From a checkpoint of a small transformer trained on Wikipedia.
Architecture: LayerNorm before each block, learned positions, tied embeddings.
Training: a variant of Muon for these matrices, 132M tokens, 5026 steps.
Each number is 500 + 50 x the weight over its row's rms, rounded and kept within 0 to 999. Layers, rows and columns count from 0. Numbers have three digits each. The size before them is the row's rms in percent of the matrix's.

# layer 2 MLP up, 640x160, rms 0.142, rows 335-540, columns 0-31
121:400418442523592547442459522522477589498503457536543490475557514496488476561497604497430478568577
099:449494494447448461456473530574440487509490435538479502565568604515521519498527555537484588528383
088:477452539574462524472512544550523482531561460576542484635504571468476465489458533491509475514497
098:499532462538493567457482465429510480438471392509482463444575434531470563563470469534503704467513
094:499477419520436468419479448498438528525558456559568507537548526476581440475471578508441539485518
103:486539606605510519588449528482494491460446388597458502499493395545550478572406484501496522475478
098:441409545510431609512445500603459551462487579505570495470469537555519406506412513443463500473508
088:582462462549514453492517523492515453575548472593529486531413522483557524535483545530528530468487
103:485535448498579553568527511568552510449509483490562549499477556569598481466458501493514406572548
090:504482543491527529498483538425537533441530495484521546517521625551449468476413506491497473572507
103:447476538540457602538576518468566460609519443523420545513523440480441418520477501473432562517560
109:551473446513513444522501585526530507450501475467481506475536545538530511569532496471385482535427
093:549548513488591598450498469508616505469519507515459466439516461562455484581407523497576490494558
095:467487342532529443443514515507441426515458435521439537422521523438567462505486504497476427468478
108:497435486595611535496511565457543501494479502487498443511498553514462587456590583551571402480499
086:501402540469488458492478491505479526534496506573390450528542442473539557478471527541468535566430
096:473498494457410617494490473492453467516534539482489449494530495580505546507493540535545470473564
094:537424427458669455410583512543542512564562454466519511538507545432507462531496440423525492469601
104:453496477484649585586506518504519563522525531469428507586424553427522455568457485479573453496539
119:524554485548523592463478609581518498449467517491595540465512619532527525567507543533507525549525
101:537393463531543491520544443498490519535440494462583480469531408450478450471473572555488524490425
089:503540428495576480521459536550567554457544466491433518425611519465455577582596545520490480492499
091:533551434550392560530516527473501538498448516475551510482471570548499510495428474467423469539461
098:511410510509375484400507449495493509497486486475467447463498542535525513606484510427565549602471
079:423484507563596468434516465449470510446448536586438541515581435536495512429524532493499473501539
097:498455511576464458468471518455416527578579466504484489543539585517524503475581477435545442473577
096:474485396566520493461601483549569531538493582456465468474516508466542556472557580455539491504444
097:501485559465476453526439515456506523506419469463481417547601569411424458503550480559401531525548
099:475491456496548499511473407597450534566599421521464496480519491569494484436549457458553515505397
098:475493409504465473416389504614552567517493523552455490529503498500461541496482603444479532483418
097:605494427459563488504572578508396486405527427419404523629514479527503437578461579519454510496487
098:502481397494496528477573517444519423549433489474521536528526574578583486563387521524462596449522
115:470451425504533452513480456397513457569582478602560459529459511478560540521482548507467416527526
084:472544557525384425421517529475495548524493602460580515564481530559501432486453517491515461513592
085:559589489508431542504499505499443503510555476351523529490437465505513534497531551468517576518432
092:513503537527534567427502580523471503490457528571511489481576609482548474483487623484479494509453
107:606526506503528502461514512495449471544486505481550505532546449490549532553519494382492567459546
093:518431585501495535460527529538536465482490565519436485438526513626471539449467518483496561481511
091:532501514409544469491470460583431503484461446500528534576546455572642489492521537567469461507592
101:474437490531531541415545471388505565416532562479472491523491534483479505505631609475498471518556
093:465549420500468548536536413462563524424481577539395455535541507502469582552549509476538406511487
085:540600523501443454490460429482589533480445540562596525487574540588549521560512438510491402474428
096:487537528525549574508508449406407589512586567500429528430507446421538421536469527561550432456447
088:514499558494473530457568486559470494508502495461442503483558532478496388473512470481520534509507
089:491396568434534394441506499529534464535505553545531513449577488500561573428472489419459539459591
103:552505498447431441508527401545477472527528479480522528499499480486547481561547509598489459495557
108:566506479474550495496455587486538496519476483525482500447503497597577527446559504471484455522512
091:450580614474594523429517485547376532490502604466465487527552460517493572491526471565523453546539
100:532416509485461523518545476434450647590490430524478377501481607450503435538609465484425558483486
084:496510494570484525476489472492462443554494504462466362608505442473469512582480502523516550535625
101:558545502467509451413547451547520578468542475517506505471475569526383625452538528527495501489573
088:484503442493443403462483502597407517453498566490514379606530557480491522483480543476525530519561
092:535606534484443511580499484485476420548494490482538515533541449539520577391517578509502385416560
104:557470511484473522509523533438545494479444423426443457499491502470546559492550533498524448556479
116:478437443522520487523546460484500485565550392572473459568471541448493524421556529535519462488552
093:400534555546464421467445477494410440515543485612603578465516544541508558497615488566495452593545
091:543494522504452456481566398437511609538469473491528496451489516459526334479551453522490496538450
096:449478563493407492500575507456564503499470356512521425479557489444428569452508471510467522457627
102:521565440471517576534433522415513503469447394449502528450494413504503440443578460505457579435472
093:448401530479547417539511527538538441576509474503541514612504480541533493532522487461561529433548
107:537514432510482467512462514432449583527517535512455495530488407565419424566498468479640545484516
098:405461519591466481590438503442467466536506474468475500586529636604433549471535523424478408584475
099:468559442453585579473503459505527487477493398445510517485549645568545546506500529509568518482592
089:517577518545458465591563474509386553498564459421432442516542464469499518470523516531422590524507
090:512520521608489577477519486477454472546456546441441572508457563565527558482518462443487546497520
105:527410482417473521477507447480548553484474624491504474585561530429472494495383562463559509534564
099:528539505518524428546516499522457495523498560510509470433498569433481518497458529486531454584438
100:559600408488442492499550488515484472508505500474402500512546527482439524488529557556412573543554
094:506496439493462549507446508415510586416575404485511661486581588476513534485484581506444454447547
100:485461509476478504447497412482529497472572387524559480473559512497616501601496526501497471525483
104:493442525488565459456514530521491473532541410541472444617491501475517497454436559517506428464530
086:623487433461565467575519440529476414451502532466462539404498455463428491434450554513538427546624
097:419573478475492464474507529468526498503517454429585545459451509395399445549533488509476491523495
090:461518428485503463491553508668542511601522442483435463469431474544434514575544505528502525555509
100:517574409490483641529477474398529555467528542512435581542532504580502483554488560490411421505546
104:518441468532504449533523471494537454426590491517560501526574579421490548546366546554477487507527
095:511515539428466541607539496437552474555524493526510519499489491543563461506402479423558572538440
103:523521581470440594565494518421522586475536542531491465518501591488544541567521486486554519495470
113:543486472516601507495530422443459584448522442475392525532497472467594466529487502492594516423470
086:533491526347509418525491477586542500428551502531530561457577512476537637473508496616467461445511
089:426479529549458505478577504568525536540556524527637376500512470501516513505498569466450517513458
088:542436522535498572482526498506470535547417436489393514404473476565558531490477499546459496500437
096:393486463521469510480446523514401613483552420555491478492496480352468501480472515534473474455639
091:435585507476575460561539410527540481464487430499543355483432462585398450514563476526518568569494
095:450447523481548461471589630543451462497488471560482524370474538468501402464579550554497513449484
085:543432522451519506470599492548364511397545477545482539516466343463520555427518449544583515456511
081:536445482508590483486440539533537517539482571469478563525502541544503530531479579439449460472410
110:522592536522466553511514526510519553510494481426376537465486483445518524518535485509513435557392
083:522495521504472547535479442533449581528463576609485622534543433512432455482593592576522437435510
112:478404455648559504466538487538546517489533517503481484560456531419527530546475436606484493498540
093:481496415485465449527476550470525498465492502421475470611521452585490495571499568543557527387497
096:507471509565489537424484485468547451460460441553505524477429455586482533540475539521520507610438
099:414522466551479453551421434561450470439456543547536470420492416458604517572533473460449572562433
109:504508558457525533581492471484470456486582475484614575424445465557508496539449528410500473529537
101:567515567502578492498503545618526407475481420467504529485504435488532554549413388448513476503463
099:515578532548516448552605475398554445521527395486361487573503411478561497458456440506508563448517
105:506560465533485455479451448420518453469524575506433460498527495418432520505532480479486369436553
102:530493478527547496489427465485449455517488440545524441542425533482419523500391580500474476462544
104:476503490455545563515485573544513464455549521540503398407581588451466355492380509510478516468484
102:454588502472512562523556462512465573398458475525502528450493557551456480441477607575474480457527
106:429411577465519410495454482460551486545593420573520478539491601482530546487526517517563493410480
106:549505642519537557505474478518476582394469474569600434442505611499516480499523529442502542546483
097:446493596511509388515395370544499534445514480570563488363537520526533529512467499609501490521488
089:545467485493500588535537490477477534488615414446452489404504526559520489498485488568644507450457
103:407473463471546477494487469540455554455508527466525495533564485511500508526526591585524370552512
099:485401442433546506519503620599474517498491451447519534592554510489556532446515560545387464610500
097:542461472491462461430508447506413428534484567526468560504490586525510477529521435455437561467613
098:484531526468597519496401521606483503484465431493532435523484466448505378471513550492589581551482
092:620516433616494554505569428465499518440477534520643394527544479537419551458495453495541540465610
096:455513559600521461510436449425434451468504543516528523504612503457472478453506412565555613451543
096:563498452473460418505442467545523507531559495477536428480535438566525425492586403482542504463444
095:482509553490492428571498483503461353433457411460544598514532467509480480493492505504479579525576
098:458534558496493522465564601439540563437546459549495478492523523517509407493520520556525443521489
094:453496572478567444524446478579587507562399546489586396388525505469508507451445414554469510503497
099:499503466499441469475597455506500451562377532505552415465496563577547466561519514516493562544524
102:468558538457510460512461491490552476507578366559484505565555543508492494588580521517597518517430
095:418520518537551549484458460432476486480622447500462515572544503502498478527603517435533457489490
097:520543523444468471522536489494481425467505578416516608504474471491460464464570569518527432548520
097:405542544535559487414518482490439516403459581452463602571565455507495540450517446533436452499510
104:519520551424456432505450584503554425525553536534554390490436488438410531477490503497472449460530
090:443433551544595442574511495484503514559555494388437511565400482433377529512539463411507570491607
090:514535580474504503505487440517464438461455505425565447486580512550493483476470440456460611562538
099:517437504523506436515567465452582436459457565440547507565524537491462407517487493493415504442568
096:458489516547314496524545543450480482467511416511455572476481433450536454539517507479533571518436
101:424517547383498481570582518481433450497574605533504586538592519564524517454564501481468430422481
100:473473403458480568469499480577545545459529566555420588455501504540574604462456494488511530460585
116:407495503589459519445543543432529502425440580500421486416499482488500389524609526357528477513548
108:509524517537457483604515597487440458458506518457388529523496512440488439473533492509499387482477
097:555544504534538485532426390468504476570426528440520478483451516509503551538486461546622434566537
107:428483410431465476494554440460480553507541441570534485592443384609545534514490511412500478514438
120:472413436528441582459494500541473447584607522493533466550481527411442542412578521569540358581562
103:521530481410473513471477480361491491463551552488530563451451501451537476564546480456513532534413
104:476454548543427453562407584562469477509507608518440458524491494478521569576557578564573430557506
094:488486545476545547468555522466488438577427458582566513524509460489523563504482582580483507509485
089:447439459459461555396467479471553499547452526486503452470476494482462484566479468502486560417538
095:553488524403435537539412470465479530566549521518504503519440513562432468488465380550520556462494
103:462551489532533461486561551541453423466537496473597422467551607480558480456448523443472489524507
103:476498522521459622490578413434514593502560416532608471494578489543554472524518510469472566494421
101:501441540542498476555527445457468455517494395455460440461525460464471462561472461509451515429494
090:563494441511431467524492526454504462476506538473497503500475447577443386601484508481493483508560
092:434462500545576476476581516478482507477515390549501436538497437542494543491525573515533488534482
083:489472482420514456539518571514563537539458397494417539472380484480508551480456485458528569475405
096:534514516456480435491529456482452539482473515464464504538484457480582517524489472485452573459368
095:501482522496510507508517541494394433421434467476420422543532549458458530467488494461499421537539
091:454447528508529521532547544468546461512489612573424530551542487496577612549550503557548444508450
098:502551457498411510460550454536501514480423563467579463495506531574557517494497564451444536570467
094:389538502461460489420600507433509548474597539448498557515473470416456504567535531544491564396537
105:478483492538493464467507555425489566510484549569515575576424536467505440532592497451538458514476
105:397503561494483535457559484467503411422433491526502523511463502600542454466577492431534495519406
098:567494425443520450373426467426536569584526482526568530490548536508524499477348584564476450640512
112:544456374562480447496607459463484515455416514500440453418525427591475514486581517515509400424509
105:593462468461559482521484539464534586478592551513483474489383549465444452486475527385552405521525
103:498577580464541495473532487523519515440466561524413506498484547591465504490449542486547472475447
114:427479576488552494498507459460534443495505505454501475498469460552568516429434468514466452443539
087:425581503516612460617491583531519562477512470388440483541500589570433471463445581504464580436502
093:531501547440480394509482497586537467584483423551521459507448473551507471491490468467566595510501
096:424477523599490446571477379465525388547428506462556492479524468525462467587478419513407503503526
101:421475432549430443448473465508525496515514518524494527454568520529533555596546491447520495536573
098:417489574549577515491431483502483589457457454589518451462412542499434360551456527540500496541502
091:575432403489613546525527494468528472442510397482427522538570476558572549547478437552508507496526
087:437477508529475509493478531504421465447521550644532574475491523451488526444523520559497465433574
091:502483429491551487566563483474583461557582544582440489549442476519605529570525521500460574549476
100:570517486521478445560579558492526487454495406489458534493421444404415507527467558555428478528468
087:520478443572539600517475486545472557476386561428449452383517547500386472505539539516440480561527
109:519443488557410461414539502437516509529492472549428433496505477541521420607500386519493535511482
105:422453558522486521441470479494416552514504638529413528522470459538488374486505608510525435609475
108:463419494471527483558443431520372488492467550474463519513543640440541530442560545455548530409548
096:480403537477462540416527466455495433375421621537542456573557485448411514494546585499492469409485
103:450456516442458493546485475536448554406541506486536516443508626440526462482500573516449467503472
096:398487566466460516509465398512467438499497518577487460587579450476456471542446450499522468500540
097:498463501515481438496453489560598487560489569503577556462429474570489449524504498518453504466485
084:521550465443533541534407572584516501565507547577481479524604564512518524586390391465476449485464
113:398525526534474477542491432522463519459448447521397422490463519461607406513535506465452541553490
094:487554491542553533474528542418562554432429488486470533473536533499524489523517475517453573429430
096:488452555497531493489388414467457575532463479565482517503497498422402536540422526488549443560500
102:564461516598426447494436498444519447546447412453528450552483514555545444486576484503481540528499
101:531471515507469533488509441525530531514487412518507432450456572422444493491461473473505435495418
095:512512442562469505567457458488603457466487470535505429477475450450525444562418484418516421501631
097:546507464479513525496491501529494543578498504492491502478484510430561493558417509542470581597477
096:551488426488562529444507451493477530494495590546481560493632531521427497524532426621507524498553
100:412436495548550542480552553558517462457425511530469444428562503424480612422471483581511468518519
097:413498525490593595443552484586437459512503518541483385542535554482495471504514444518507490451510
100:456440387421487500549473598589577539491528574542530547559504443504494444503469517483530490497548
094:483507459509550475435543469453523402563564445548602438501533454526511504573445451515566557449497
097:462501520390428437574576561497472481494431586508408454547562454486498553468500433580520469433468
095:491436537542515530508436516558492501506558607503515390516462465590458446605549446586463575485539
100:486499611442477508550461403506639492507498405446499470469596489476536397540579548453578512450424
102:443562468507504538493434529497480470504484400468527509483537364592483525541581518492528561440466
099:517466448502452521497540464430561497425503548483423508531442574578485470470515418524399528535466
102:545498559497581526517538505514483594531510340520458430445532528588505501474572515511589526475566
105:420473486472545445513488468478517405496532471568456562456503458598563528459476476493398446580477
090:535437493531515480493471519485507377479448493580566514430443434592554480502534486468551490466528
099:472550491562519500619408533574591527510533506581573510426537595584507582469421522477546519516488
097:399541588500497496529481517512576463471494516490498497546503492474480431616469457529522559452424
090:553451544548449579558496430545413472590470420479536494475528449598484531571375516525498537480539
133:485482467504413563466477437438483529469523467558460507487516563530474459619567495445530583553460
093:562459520491442505571557571458587577459435687490538422447474520487499505391535430528447471596472
098:528559483419495598554507519586537474528459594506503448413497604411548491415515511483555461548486
103:486429572548503570549438508528514528477605525553477433516479475505500423572422509512559472539503
112:408484503483503379527434528451461452562558587548488515499430563575500506485564564552544543517525
103:484512500517400542462533510486479486469516491510477476522535493537608415554528429435527509514449
107:458421484447495537496384486444494589498479479509541371486521566547407489461440443445563473495517
102:492485451506387485491484430497507496465586444507496476482616395537453606532556558568556475496516
109:541415475522533571547479503492426440574479396494438461506513527559457508511350507528470574464577
105:492476506474459399496490511393544501520589420443476485554438471513576435513466543496538458448451
108:461525579507555498567544562441499525503461534531477433459508472380470532600590498434542458502548
# layer 2 MLP down (transposed), 640x160, rms 0.0654, rows 335-539, columns 0-31
112:467472512547618400433487454585504521478452551521540517484485492488562430514487500396656441568422
087:575564542497517517524521597478558464477433514523430466498405521495527409514464521453505460497465
088:600520480514482487487570450570552481480472527534520468397480511521501470425447564433561486435445
100:437484547534579580475539530530508528512445522557432451531528452574450515564493418460582585483467
092:629453461523488420510486351420502470543500503503496509536445552359558499443461550580499406539505
100:494485489586559598500531502551471447511539479464557513495558412515579560453500431529629524562573
102:446455464552486506440579477527541460550448484512493490481601439600429486515585560481509472482477
086:549530529576519560424417547482510496561466453548442484499507479524457465570491474471451384538485
115:419484525456590501525486566516545500446464516487431510476560475458425526444411512565511467447427
087:534438549467577514573460505446482467445512488440536517451399503593452506516514589485473576467490
090:440505467451491458535571506545478480569484434471520504447495416543503464478499539574507571515513
106:524478556503498448482504502508443463591517527538463495565540540466497541534476485356561515374417
093:520515559553509439490462371467395517489528500541466416511570503469484523501538463606473490465482
094:485468540413594515531391441550482580476509421512474480566447569427507547464616406463522473497466
107:445504442485588475535488494444510439487521520459523536470501432585442516508561481548568552433448
081:458550455468504567430539545560462469517457513532526466471472514486436533530556500510423463503600
096:535487475515459532503491507572484562472460540511449492522547484551541474467423515557473337575576
095:456478511506489441505474464540480440497523594387453559385496547586516521537634552521399516537448
104:452525469426516490463519490491599448532566489545615541437538450480473540543486567597575550489528
113:543550571592483577503554563593498457423480520479527549486371562540582584456498593551568510487516
095:460493475506563491483497543453483545498560518517507398592491524478489476446577559475513602548459
095:489464403515496526464541557521437468490490528523483505483538464462577423476448464455526578467604
083:499548449472455461490559522442479491597482533433377514523554432586424489488368454448481545513515
099:527521481575440525483511485430584443466409538528506442532560570531476476493483442535453451535526
082:490501461528560498573479535528517522317488485573398631467486509482466461435405535465551511479520
123:482478482482565562430570621518504487528443487475487519440500437493459490576455509518529452499426
096:567584478499445454481524486517542448487458502463479559481519542413446451491528617417412497541501
092:453541570524516472485458517492536537486496429594465447465445435483399516441508530590522424436464
092:543555421438491441496408585486529487470528502582510559448448565409423469503554505527455463481516
089:438536506457430481463465422518503556489576478412481482469492514543511534527532492593621562526556
107:539525509436506546413566483477549473524514541421527535467496477552540455448470483460528526493523
092:572444473527488441467591559409553378452519461461547473504511515528433478533501609411504471529567
117:455450510478563477581566497532552565511506489513517441483426532536467462420476465465496497451444
081:506560416436608543547424503503523426584509467590481557527503542572537565473449405518485451482435
087:480521441499462523490589436477511455464513498482587490381511450488475389548459562489513432550463
090:559606375434472474415528487528408521540503427467473477557471431447460499526581461565450520593536
094:504490539544500501483501473444500447491479524374511514606514495506488549533532600465474476555503
091:477526491489455515534581560485502411503480515457537493573528539525456572484550543441445516572581
099:416513486361489548472488525408593571488503509479522460526485494462473424490467456533490514496451
105:453439497484538491567501547570524444509441509491420482551433488547505505499510464446526465510475
094:425537467594497569457498466547564512398514514549517557471626391561514482431487562492446528490562
079:527524525500496474458539491545507522384553475541520555457520547469580518415569525333572491448405
104:544471464434517511423457527509474517492403519551579581439503534490491486502465462440496614475493
093:545502533471542485549484570401488506483478495515560416484471473509542582448469450462460493482467
091:406520455484462532542496466455511478492412533454505423522486499532490443516481499479449448577501
106:450514421485449508490502548384475496487438463580445495486508525542525552466550556507479381541537
103:483421448531599513450499458523511474543563558453524433432433541401430469546521542395525517440457
091:585495567406589525476456587487535451487503472421590532521559518609528440504440518474449506501470
104:463536497557523484557584494477480469407558500514458489589440441492513470528520511523498396453442
097:503482409456530488502451507490555566471432473531465581480436491509513419517428527466559471482386
101:530451490499481529568559494524477474499596508419573466403541499497424533484571468451549511507482
097:569467461551556487564473510480582479493529496490526587427464481460489501460452541562572431572419
100:394525534437487477437417442509500555496402454460455441557501514479460488480472516486528470468573
101:552538504531459460483501472449508441543527529540350554474438509496546552417526442493517469458481
110:571562465435535471475498483452463538518475480518482495524596558550398408535544474477527468471547
089:493511539488458488549554440550557519570518447540394507506462524490468468443511412422513523519490
090:511537466516607462557484466497575510522536552474569552476543467420461530541442492529544486496478
099:566518550466527505492420465519528533531579552519490571533567467504495440516518451493557469498487
105:449576486512579497551413528539447468489396409525489451445504497559443498586531437554455565557525
095:510499575474540422467522427467533476619458534460433485541525468545530410501509515482588469523502
117:437529540560615489461443588473459485393508474653553428478516493479511476541438451522596519542550
097:512476556514479539540506572561409443539419459410438445566542555601511521472490554500496499477523
095:465572463489575417549490516435421468469566483466486460485524584473502423493578502420498500431511
100:449533510453564506530501532479569536426469488531484450478522509475463451536424460514502527544542
088:502428544591472578442528560514471555501511488437512441428524488495515584415517425537528528482438
094:599470517502550490531503503431485497509444555576510505550471557609465500451493573508481398600542
090:476614479623494450471412535439469507448496558611553605596524502556464501581555462475517528516476
093:445478556418490529494524481551465506501485497440540496501557475592600565467489512369489468541554
090:564454483482468501442486551508535513523504508526564578534470503562425466430528495507536487525455
104:463407478528557552515536518563460422545573499529449445542460464513521575501492548504600470565500
101:557497492459477467517558550597458584598494529462458499469514496523496362516595439563490457498418
083:560469533565454518548517479445454521445523523481562521500482474403521486488454458522554506530459
107:590492498484510500559505482535435455466502393499477483532532489527525510472545598584466451431480
091:562594467546507497581571552555526500499586456442527447492456492462557522440573467516552489481508
095:432571440489530360554524562522550504565606583625458520476519487496543436406481528460548385543493
105:550468486533497569447551502559482474435512454629539515475479495602469501478555522447522520444503
099:536485497428470489616584429484581456530549481429565475435498461515473452514484534543486453529454
107:488474598475520457630533399483566437479545482474525504396489472597539551438423527534507572624567
107:503530500506523468551496502494503510436533445561503455531378508529635619496554517484510543374457
093:445499451510418480460533456475473447462498530475565600481456515448485507519548400469507610456573
097:547491473530469449526476416440460512576399557467524568393493492490546427521448547414484497487515
093:502461433571555595580486469496512556437531501402506472542595524533538565489511557413596400448592
093:459541465615502495480523498413418501592491542428444522511466488409482434479491417548511451547534
100:402492503485486485428448561448545618514551512547479502442583512537564442508528585508416485494519
096:571464531477459470555558489439552485464461406385516571483531452473497565471415514527421466499472
083:535528499619494540517469522477428523563494476424472542412457529557478466555444505543503470546466
089:530531550565520514569501486403547454519417500356541548507538515417482436408475518570485466447447
116:507514499522551522559438484524465466434416443486452532432532520443483552419442507472521469455482
082:524425398461509494426494435551481522458439530522469475450530528436504515445425508575523492482523
113:502463507527490565431395555515492531563470464598472550402548437500503468506534496590534430557530
097:496556569453555504502460478528575477463452459449539436480619596493525441531489446440567431456414
093:493486457466428520459481594517477463496478474502507457562476541497531579526500477524478501451573
093:372590466536504570534504519507390430524568472547573514568398481521565501511487473374471571554377
106:491477551427485445497521461589465444524553461404549584458446582466513461508509521401574457511490
095:527478579437508538510395584461386520557553545591478462510584510434459546485461530480534475395546
099:439487470452509538506472544576450554557491559540518528509507549482503504536473445423415426553488
113:479452554588466568523519600470490497549461514358484464493502510514429440541486538482455589492463
102:458528527536551498542508461436564511409606510476512364555467464514451436536517492575479524576465
106:536542456441508550453561476492450420528597445418607497443471551511434566523568500513478568560486
104:427483512445418521563461464439582499528460508613512516503517513512536440523393529454643516512590
102:551448578503488453444511566546426565564397520528475566510545577529447501464480449525492446460517
097:450536526507468423416556477467502454458551532400385533508468560549501620478500548412519465506548
086:429524496580482511457521480495417555464613492553494533417500515506470550444540503413511533457475
098:535464538383557567480551570550515526498452498558597475480433505539476480466516413477480489529582
115:560506459552476535519512562507557449486409448533464479444531407550565566502439357546480597504533
097:454553571490534463530554400522485484525495556478471529457529553486525474536500561623518418500516
110:456397509539569504509539455516547454515482532437469494462593460472474447489456509461409405486445
093:520540550501527477497471558503457486537472535570484498384477542453504443449480516492590424486506
093:456459494536511404461605521421477549562464467498368510455599467499581464473403478558425339551478
097:364460552482469475465487408455461470548542465482599538546478497459568467467564509555434553505521
091:434481472498581480406491490531476478472450491504546539445473531579413537587536404508536542562485
101:414510470445548427504478413453467485577504492499481456496427562476515538460568587487502478470501
098:511446458518474427519517461539485561442496508470567598530459536510534429439486431482458489447495
092:383536570519557554494453507508542536435490487532488543547478535560521551468496486468481494492549
100:497558463508448523572561478538540499507499531469520454465528535466514418590401476491507499521470
106:335513576443421593476465410402495441454524457498533452530463463510611462505471493512473465582480
094:445508538476534417473563572527534559493487537505467466491426522519525446593467486477516493542501
106:559475399494490546433554462482578435496607419423487474485521464460476517465512508518520406471412
089:451496559501471436567535390497498493492592474441561484487449586416526453421514552502457499425518
100:500500484496530434515485551562568490412475517537510510505535590495492441562478512586449511462435
097:389431538576485479489535473547548588496471429444522553437448547474486567459500566422500508497492
094:583541568532436589477476511517443513542592501452601469526430503560414433560421555517448560586620
101:531466479437502478417499463428526479569505491408479489545523496522506396464466537370581542494542
100:491490521499538483546465443494444501513497508600476530501597466599506415480486413479469459553452
092:550482498458414491500426473517456480520491589499455437598394456583542523509433412380595523484491
098:535571440489457486573580535432477478563559460407538488497454549421488446537506502460469516524473
125:495488420524498439546513516396507484504458466521489497541520550488537459521574463505529504500474
098:526390464524492571545609465495489489503514530444597455528492489544502505517518500471478539445471
097:493495487522432513494518515501407481553438508485538550537470572540458514549491604587419531569518
093:471559480474508458531500565372506437508508523541533462548448469525503505526499407467495495506407
124:427545423518516569471458470499546477503589547523483451513420490470512599491590565564541480508496
104:491512497515521455589519561502447400534481447415476424472486467491451479549492578506397566563435
102:482482508433579456534495483516554649466511487572466542500525495556545428542408488578475510409527
097:504554432495454474476548500477512545375541440580550497492481530477463592471485378448524548549480
090:553500525502520489587519520516527569502493425460573408559551526522520517497389474527507444455506
109:424498414486496495491495465518521501462514491440559450487561456513439441462558515403419581458447
096:396558544485544385533537464478445455562532450410578599480538497557492467483555544405446565352485
102:524528474533537560465505526520450590512598452545476481495512488463451473499402525530456388510486
113:410550541454515567544545530521524490454614501502465554642471424482558492467493417467457465489485
092:448476542397548493513480440507564592448514487480428552507567541471555561489518389425424528411446
098:622513508471466449526452540509509501505427484478540563452442523533465594431515504513497542425566
085:527477516478558488515455595579538469594436524494497460469489481497518524472443418439521498482489
091:573480333530526464532500496397507535562480470568598475413484510496523489506502494506557468597587
099:461468463434576473522544495483547514516515471466507501427540435468489564493498438521438489405481
098:514519552472475465538429568477497572499485488514473539562435495502531410465543462497558454486494
102:474511557510401491550468418491505484507538511527547502498470501495455431462393578519564449595485
103:632555523489471542518465457521399432449377467466543442441469559488516442474382490421497331525456
104:431497436609565467419433476508603497471543525466570437490478534531539556522505504512543535560587
105:564546495415543570420447426525494576531460542413549485451494519488433571531523526556541544584606
096:587474459494457564440548476501469538529486452527530458488526436478549528548473517519519529545490
110:586447540469537514534452471429450493506580486396380387478515466501491521555571514552554435438515
103:457509530482585388514465441493417442532549577459505552502414563506574518470463535416546444401427
092:484545590575490508488496539514504506441517483455470497524556423532535511493452596550526549498369
115:429518506526426472479612526465459510548503499577558531498517494471573555530527447473483503537499
094:422544397491574512609528476483505599435458508486383494554553518530589614501525425501498461499534
095:421524442443550490462490475489522448507482434479461452545423535487441477564476487505551396514469
112:474499465521509591462488537552439436517494490430500435538453443514542487536486456524484509563536
108:453416511600559453470499539451553547444538465517486549462507544488502437587504526438533445492502
108:506579475462489492496422575517530577445483503614474553514401493675528508473482521404498535493437
090:504507566478418540422499494552466512541504562546492455504530492445536455502444494563502347568495
089:518478598455517402526483509530548532407502518474546525483520494545548440438435497467573500441495
090:486495523474512509570524451501578413614563488456466441549472439495515538413464527487503479537395
102:530542439539438517447417468449488604569512582508499418498581570484518504508477493584581406535564
086:524552611471508474416459495447518509484541509591452501532411496484545496485420615491571523488453
113:492435500522475593512453448502454478485499491491534481430552500474492441576565500369499450523415
097:532445496476478451498450583560606422490391460500526479491591442530414491518572454425571621447503
093:631462507458476533451522577629556541502524550560509563422455534481468343461451515518559560509424
097:547410576474554486584544564498492425484420577480479534496536515451435454401457504493620459539434
096:576479476441496540482454519542573442628431490508545493465486473593393513514449545548502487492529
096:488579512530543493459493522442479478447418510602476523493515500554435406465532531459426466586467
097:517409481490564411393442555540562523536497455484542536445581388520537514619488480514530462505497
083:499403502503501441456453539545424486525473519505527519541386539534500526481460565580586586569500
120:450461503478504476525508502490570661460457461463438487438515525523480451529530540505513536541513
101:447487512508528537475525596471530530525571497495480513542497514511530484547491553481415546431346
102:583591531478406474552577513462538502435475529500519449500565499567541505429513563496599546490481
104:490494480495544489546480484528440499467537453509494401561511544610553469539549389395383459465520
097:592452521528484443542591471548528436594491509544543523475431502489488545619512473426420558558474
089:542515502430444533539561560540419484557493476434472583547530451469460664550622523510493492495430
096:457557468519455552428468454508544474453556447533505510548509442597519509543534494492486499471543
092:460515465632471481555560487533547426514543537532524552479429557518468512582506402500543506555472
097:446550501483543501507419429441507529468499497332550482537432537501444536455596518473412567492553
086:536519497443496502483501428546549522562528465509564391567570450538565569492521396464475543503446
097:440538573567390463481432421406557430421547547427471559518536560527511474477457560534573523456578
095:461553543527604520530516504518507521454528482417509425529469513574555541451482454469556574469563
102:507584526487529511526396455521553489468411590532488471472484458408531412542528448585576385452546
107:505493474484552502495503503484468534538523522520472557556506527533476539549533568545496566485494
094:499501549490540520493442414409487457432452421557497532525558508534522529386546545492411393528469
085:457542527470477526502516501437443501496458453571493531531499518539489515460519496437396472533486
105:519390473536457517423605552456541534448516520586422462518486515494441491445532557416537570519558
108:485500516499505523588515452420537494471527491462599407521440509531493522582532442552427590471566
103:378527561477559554511601506472454397432584463471472480523527451410458493555568529475450494497444
098:498469488470500599507472481471377497508527465415437439454509515498495528468478524539562484474459
099:454492524510507417495446462595480489473497497566520479502543582476512550441415440424481504421507
103:565562497475472483446534485510375514516527531445503557497514546377485485404461507470531419508504
084:561583544462529499552540529482507489439469454588494534457497503485548521433569436512524487419580
121:430521472497639486598541523505516508502585501433518527541485450501532496436473479495533548500527
095:513522482424603534489578414500479459529511492468430492549553509529568541570442533477496466492434
099:551452524546529476416491492363483470576492499491548563621475531512505490492475460401463470482543
103:454505449479416531511428508521537508485591537396424490441569547554479399504554500502436421500430
114:500527494513456448510508402498533467400511465496514490500544553578513548579523469539581548427555
105:537531476422541436534443519548568486517465481513538468403457474555368468459414527506528514509428
094:542511467576394439514558457491466557459516533529565516577525430519590509542508534632454415467420
092:486541498526456435544561370460510442534449454482456597477508490428484548451409484459535470590543
107:523524522467548542547502470570506624546493529537481524556481560523557489475407540483479464406566
105:457516530480430456538508478395472570455505538383464467561475482441526517475445467480460472546527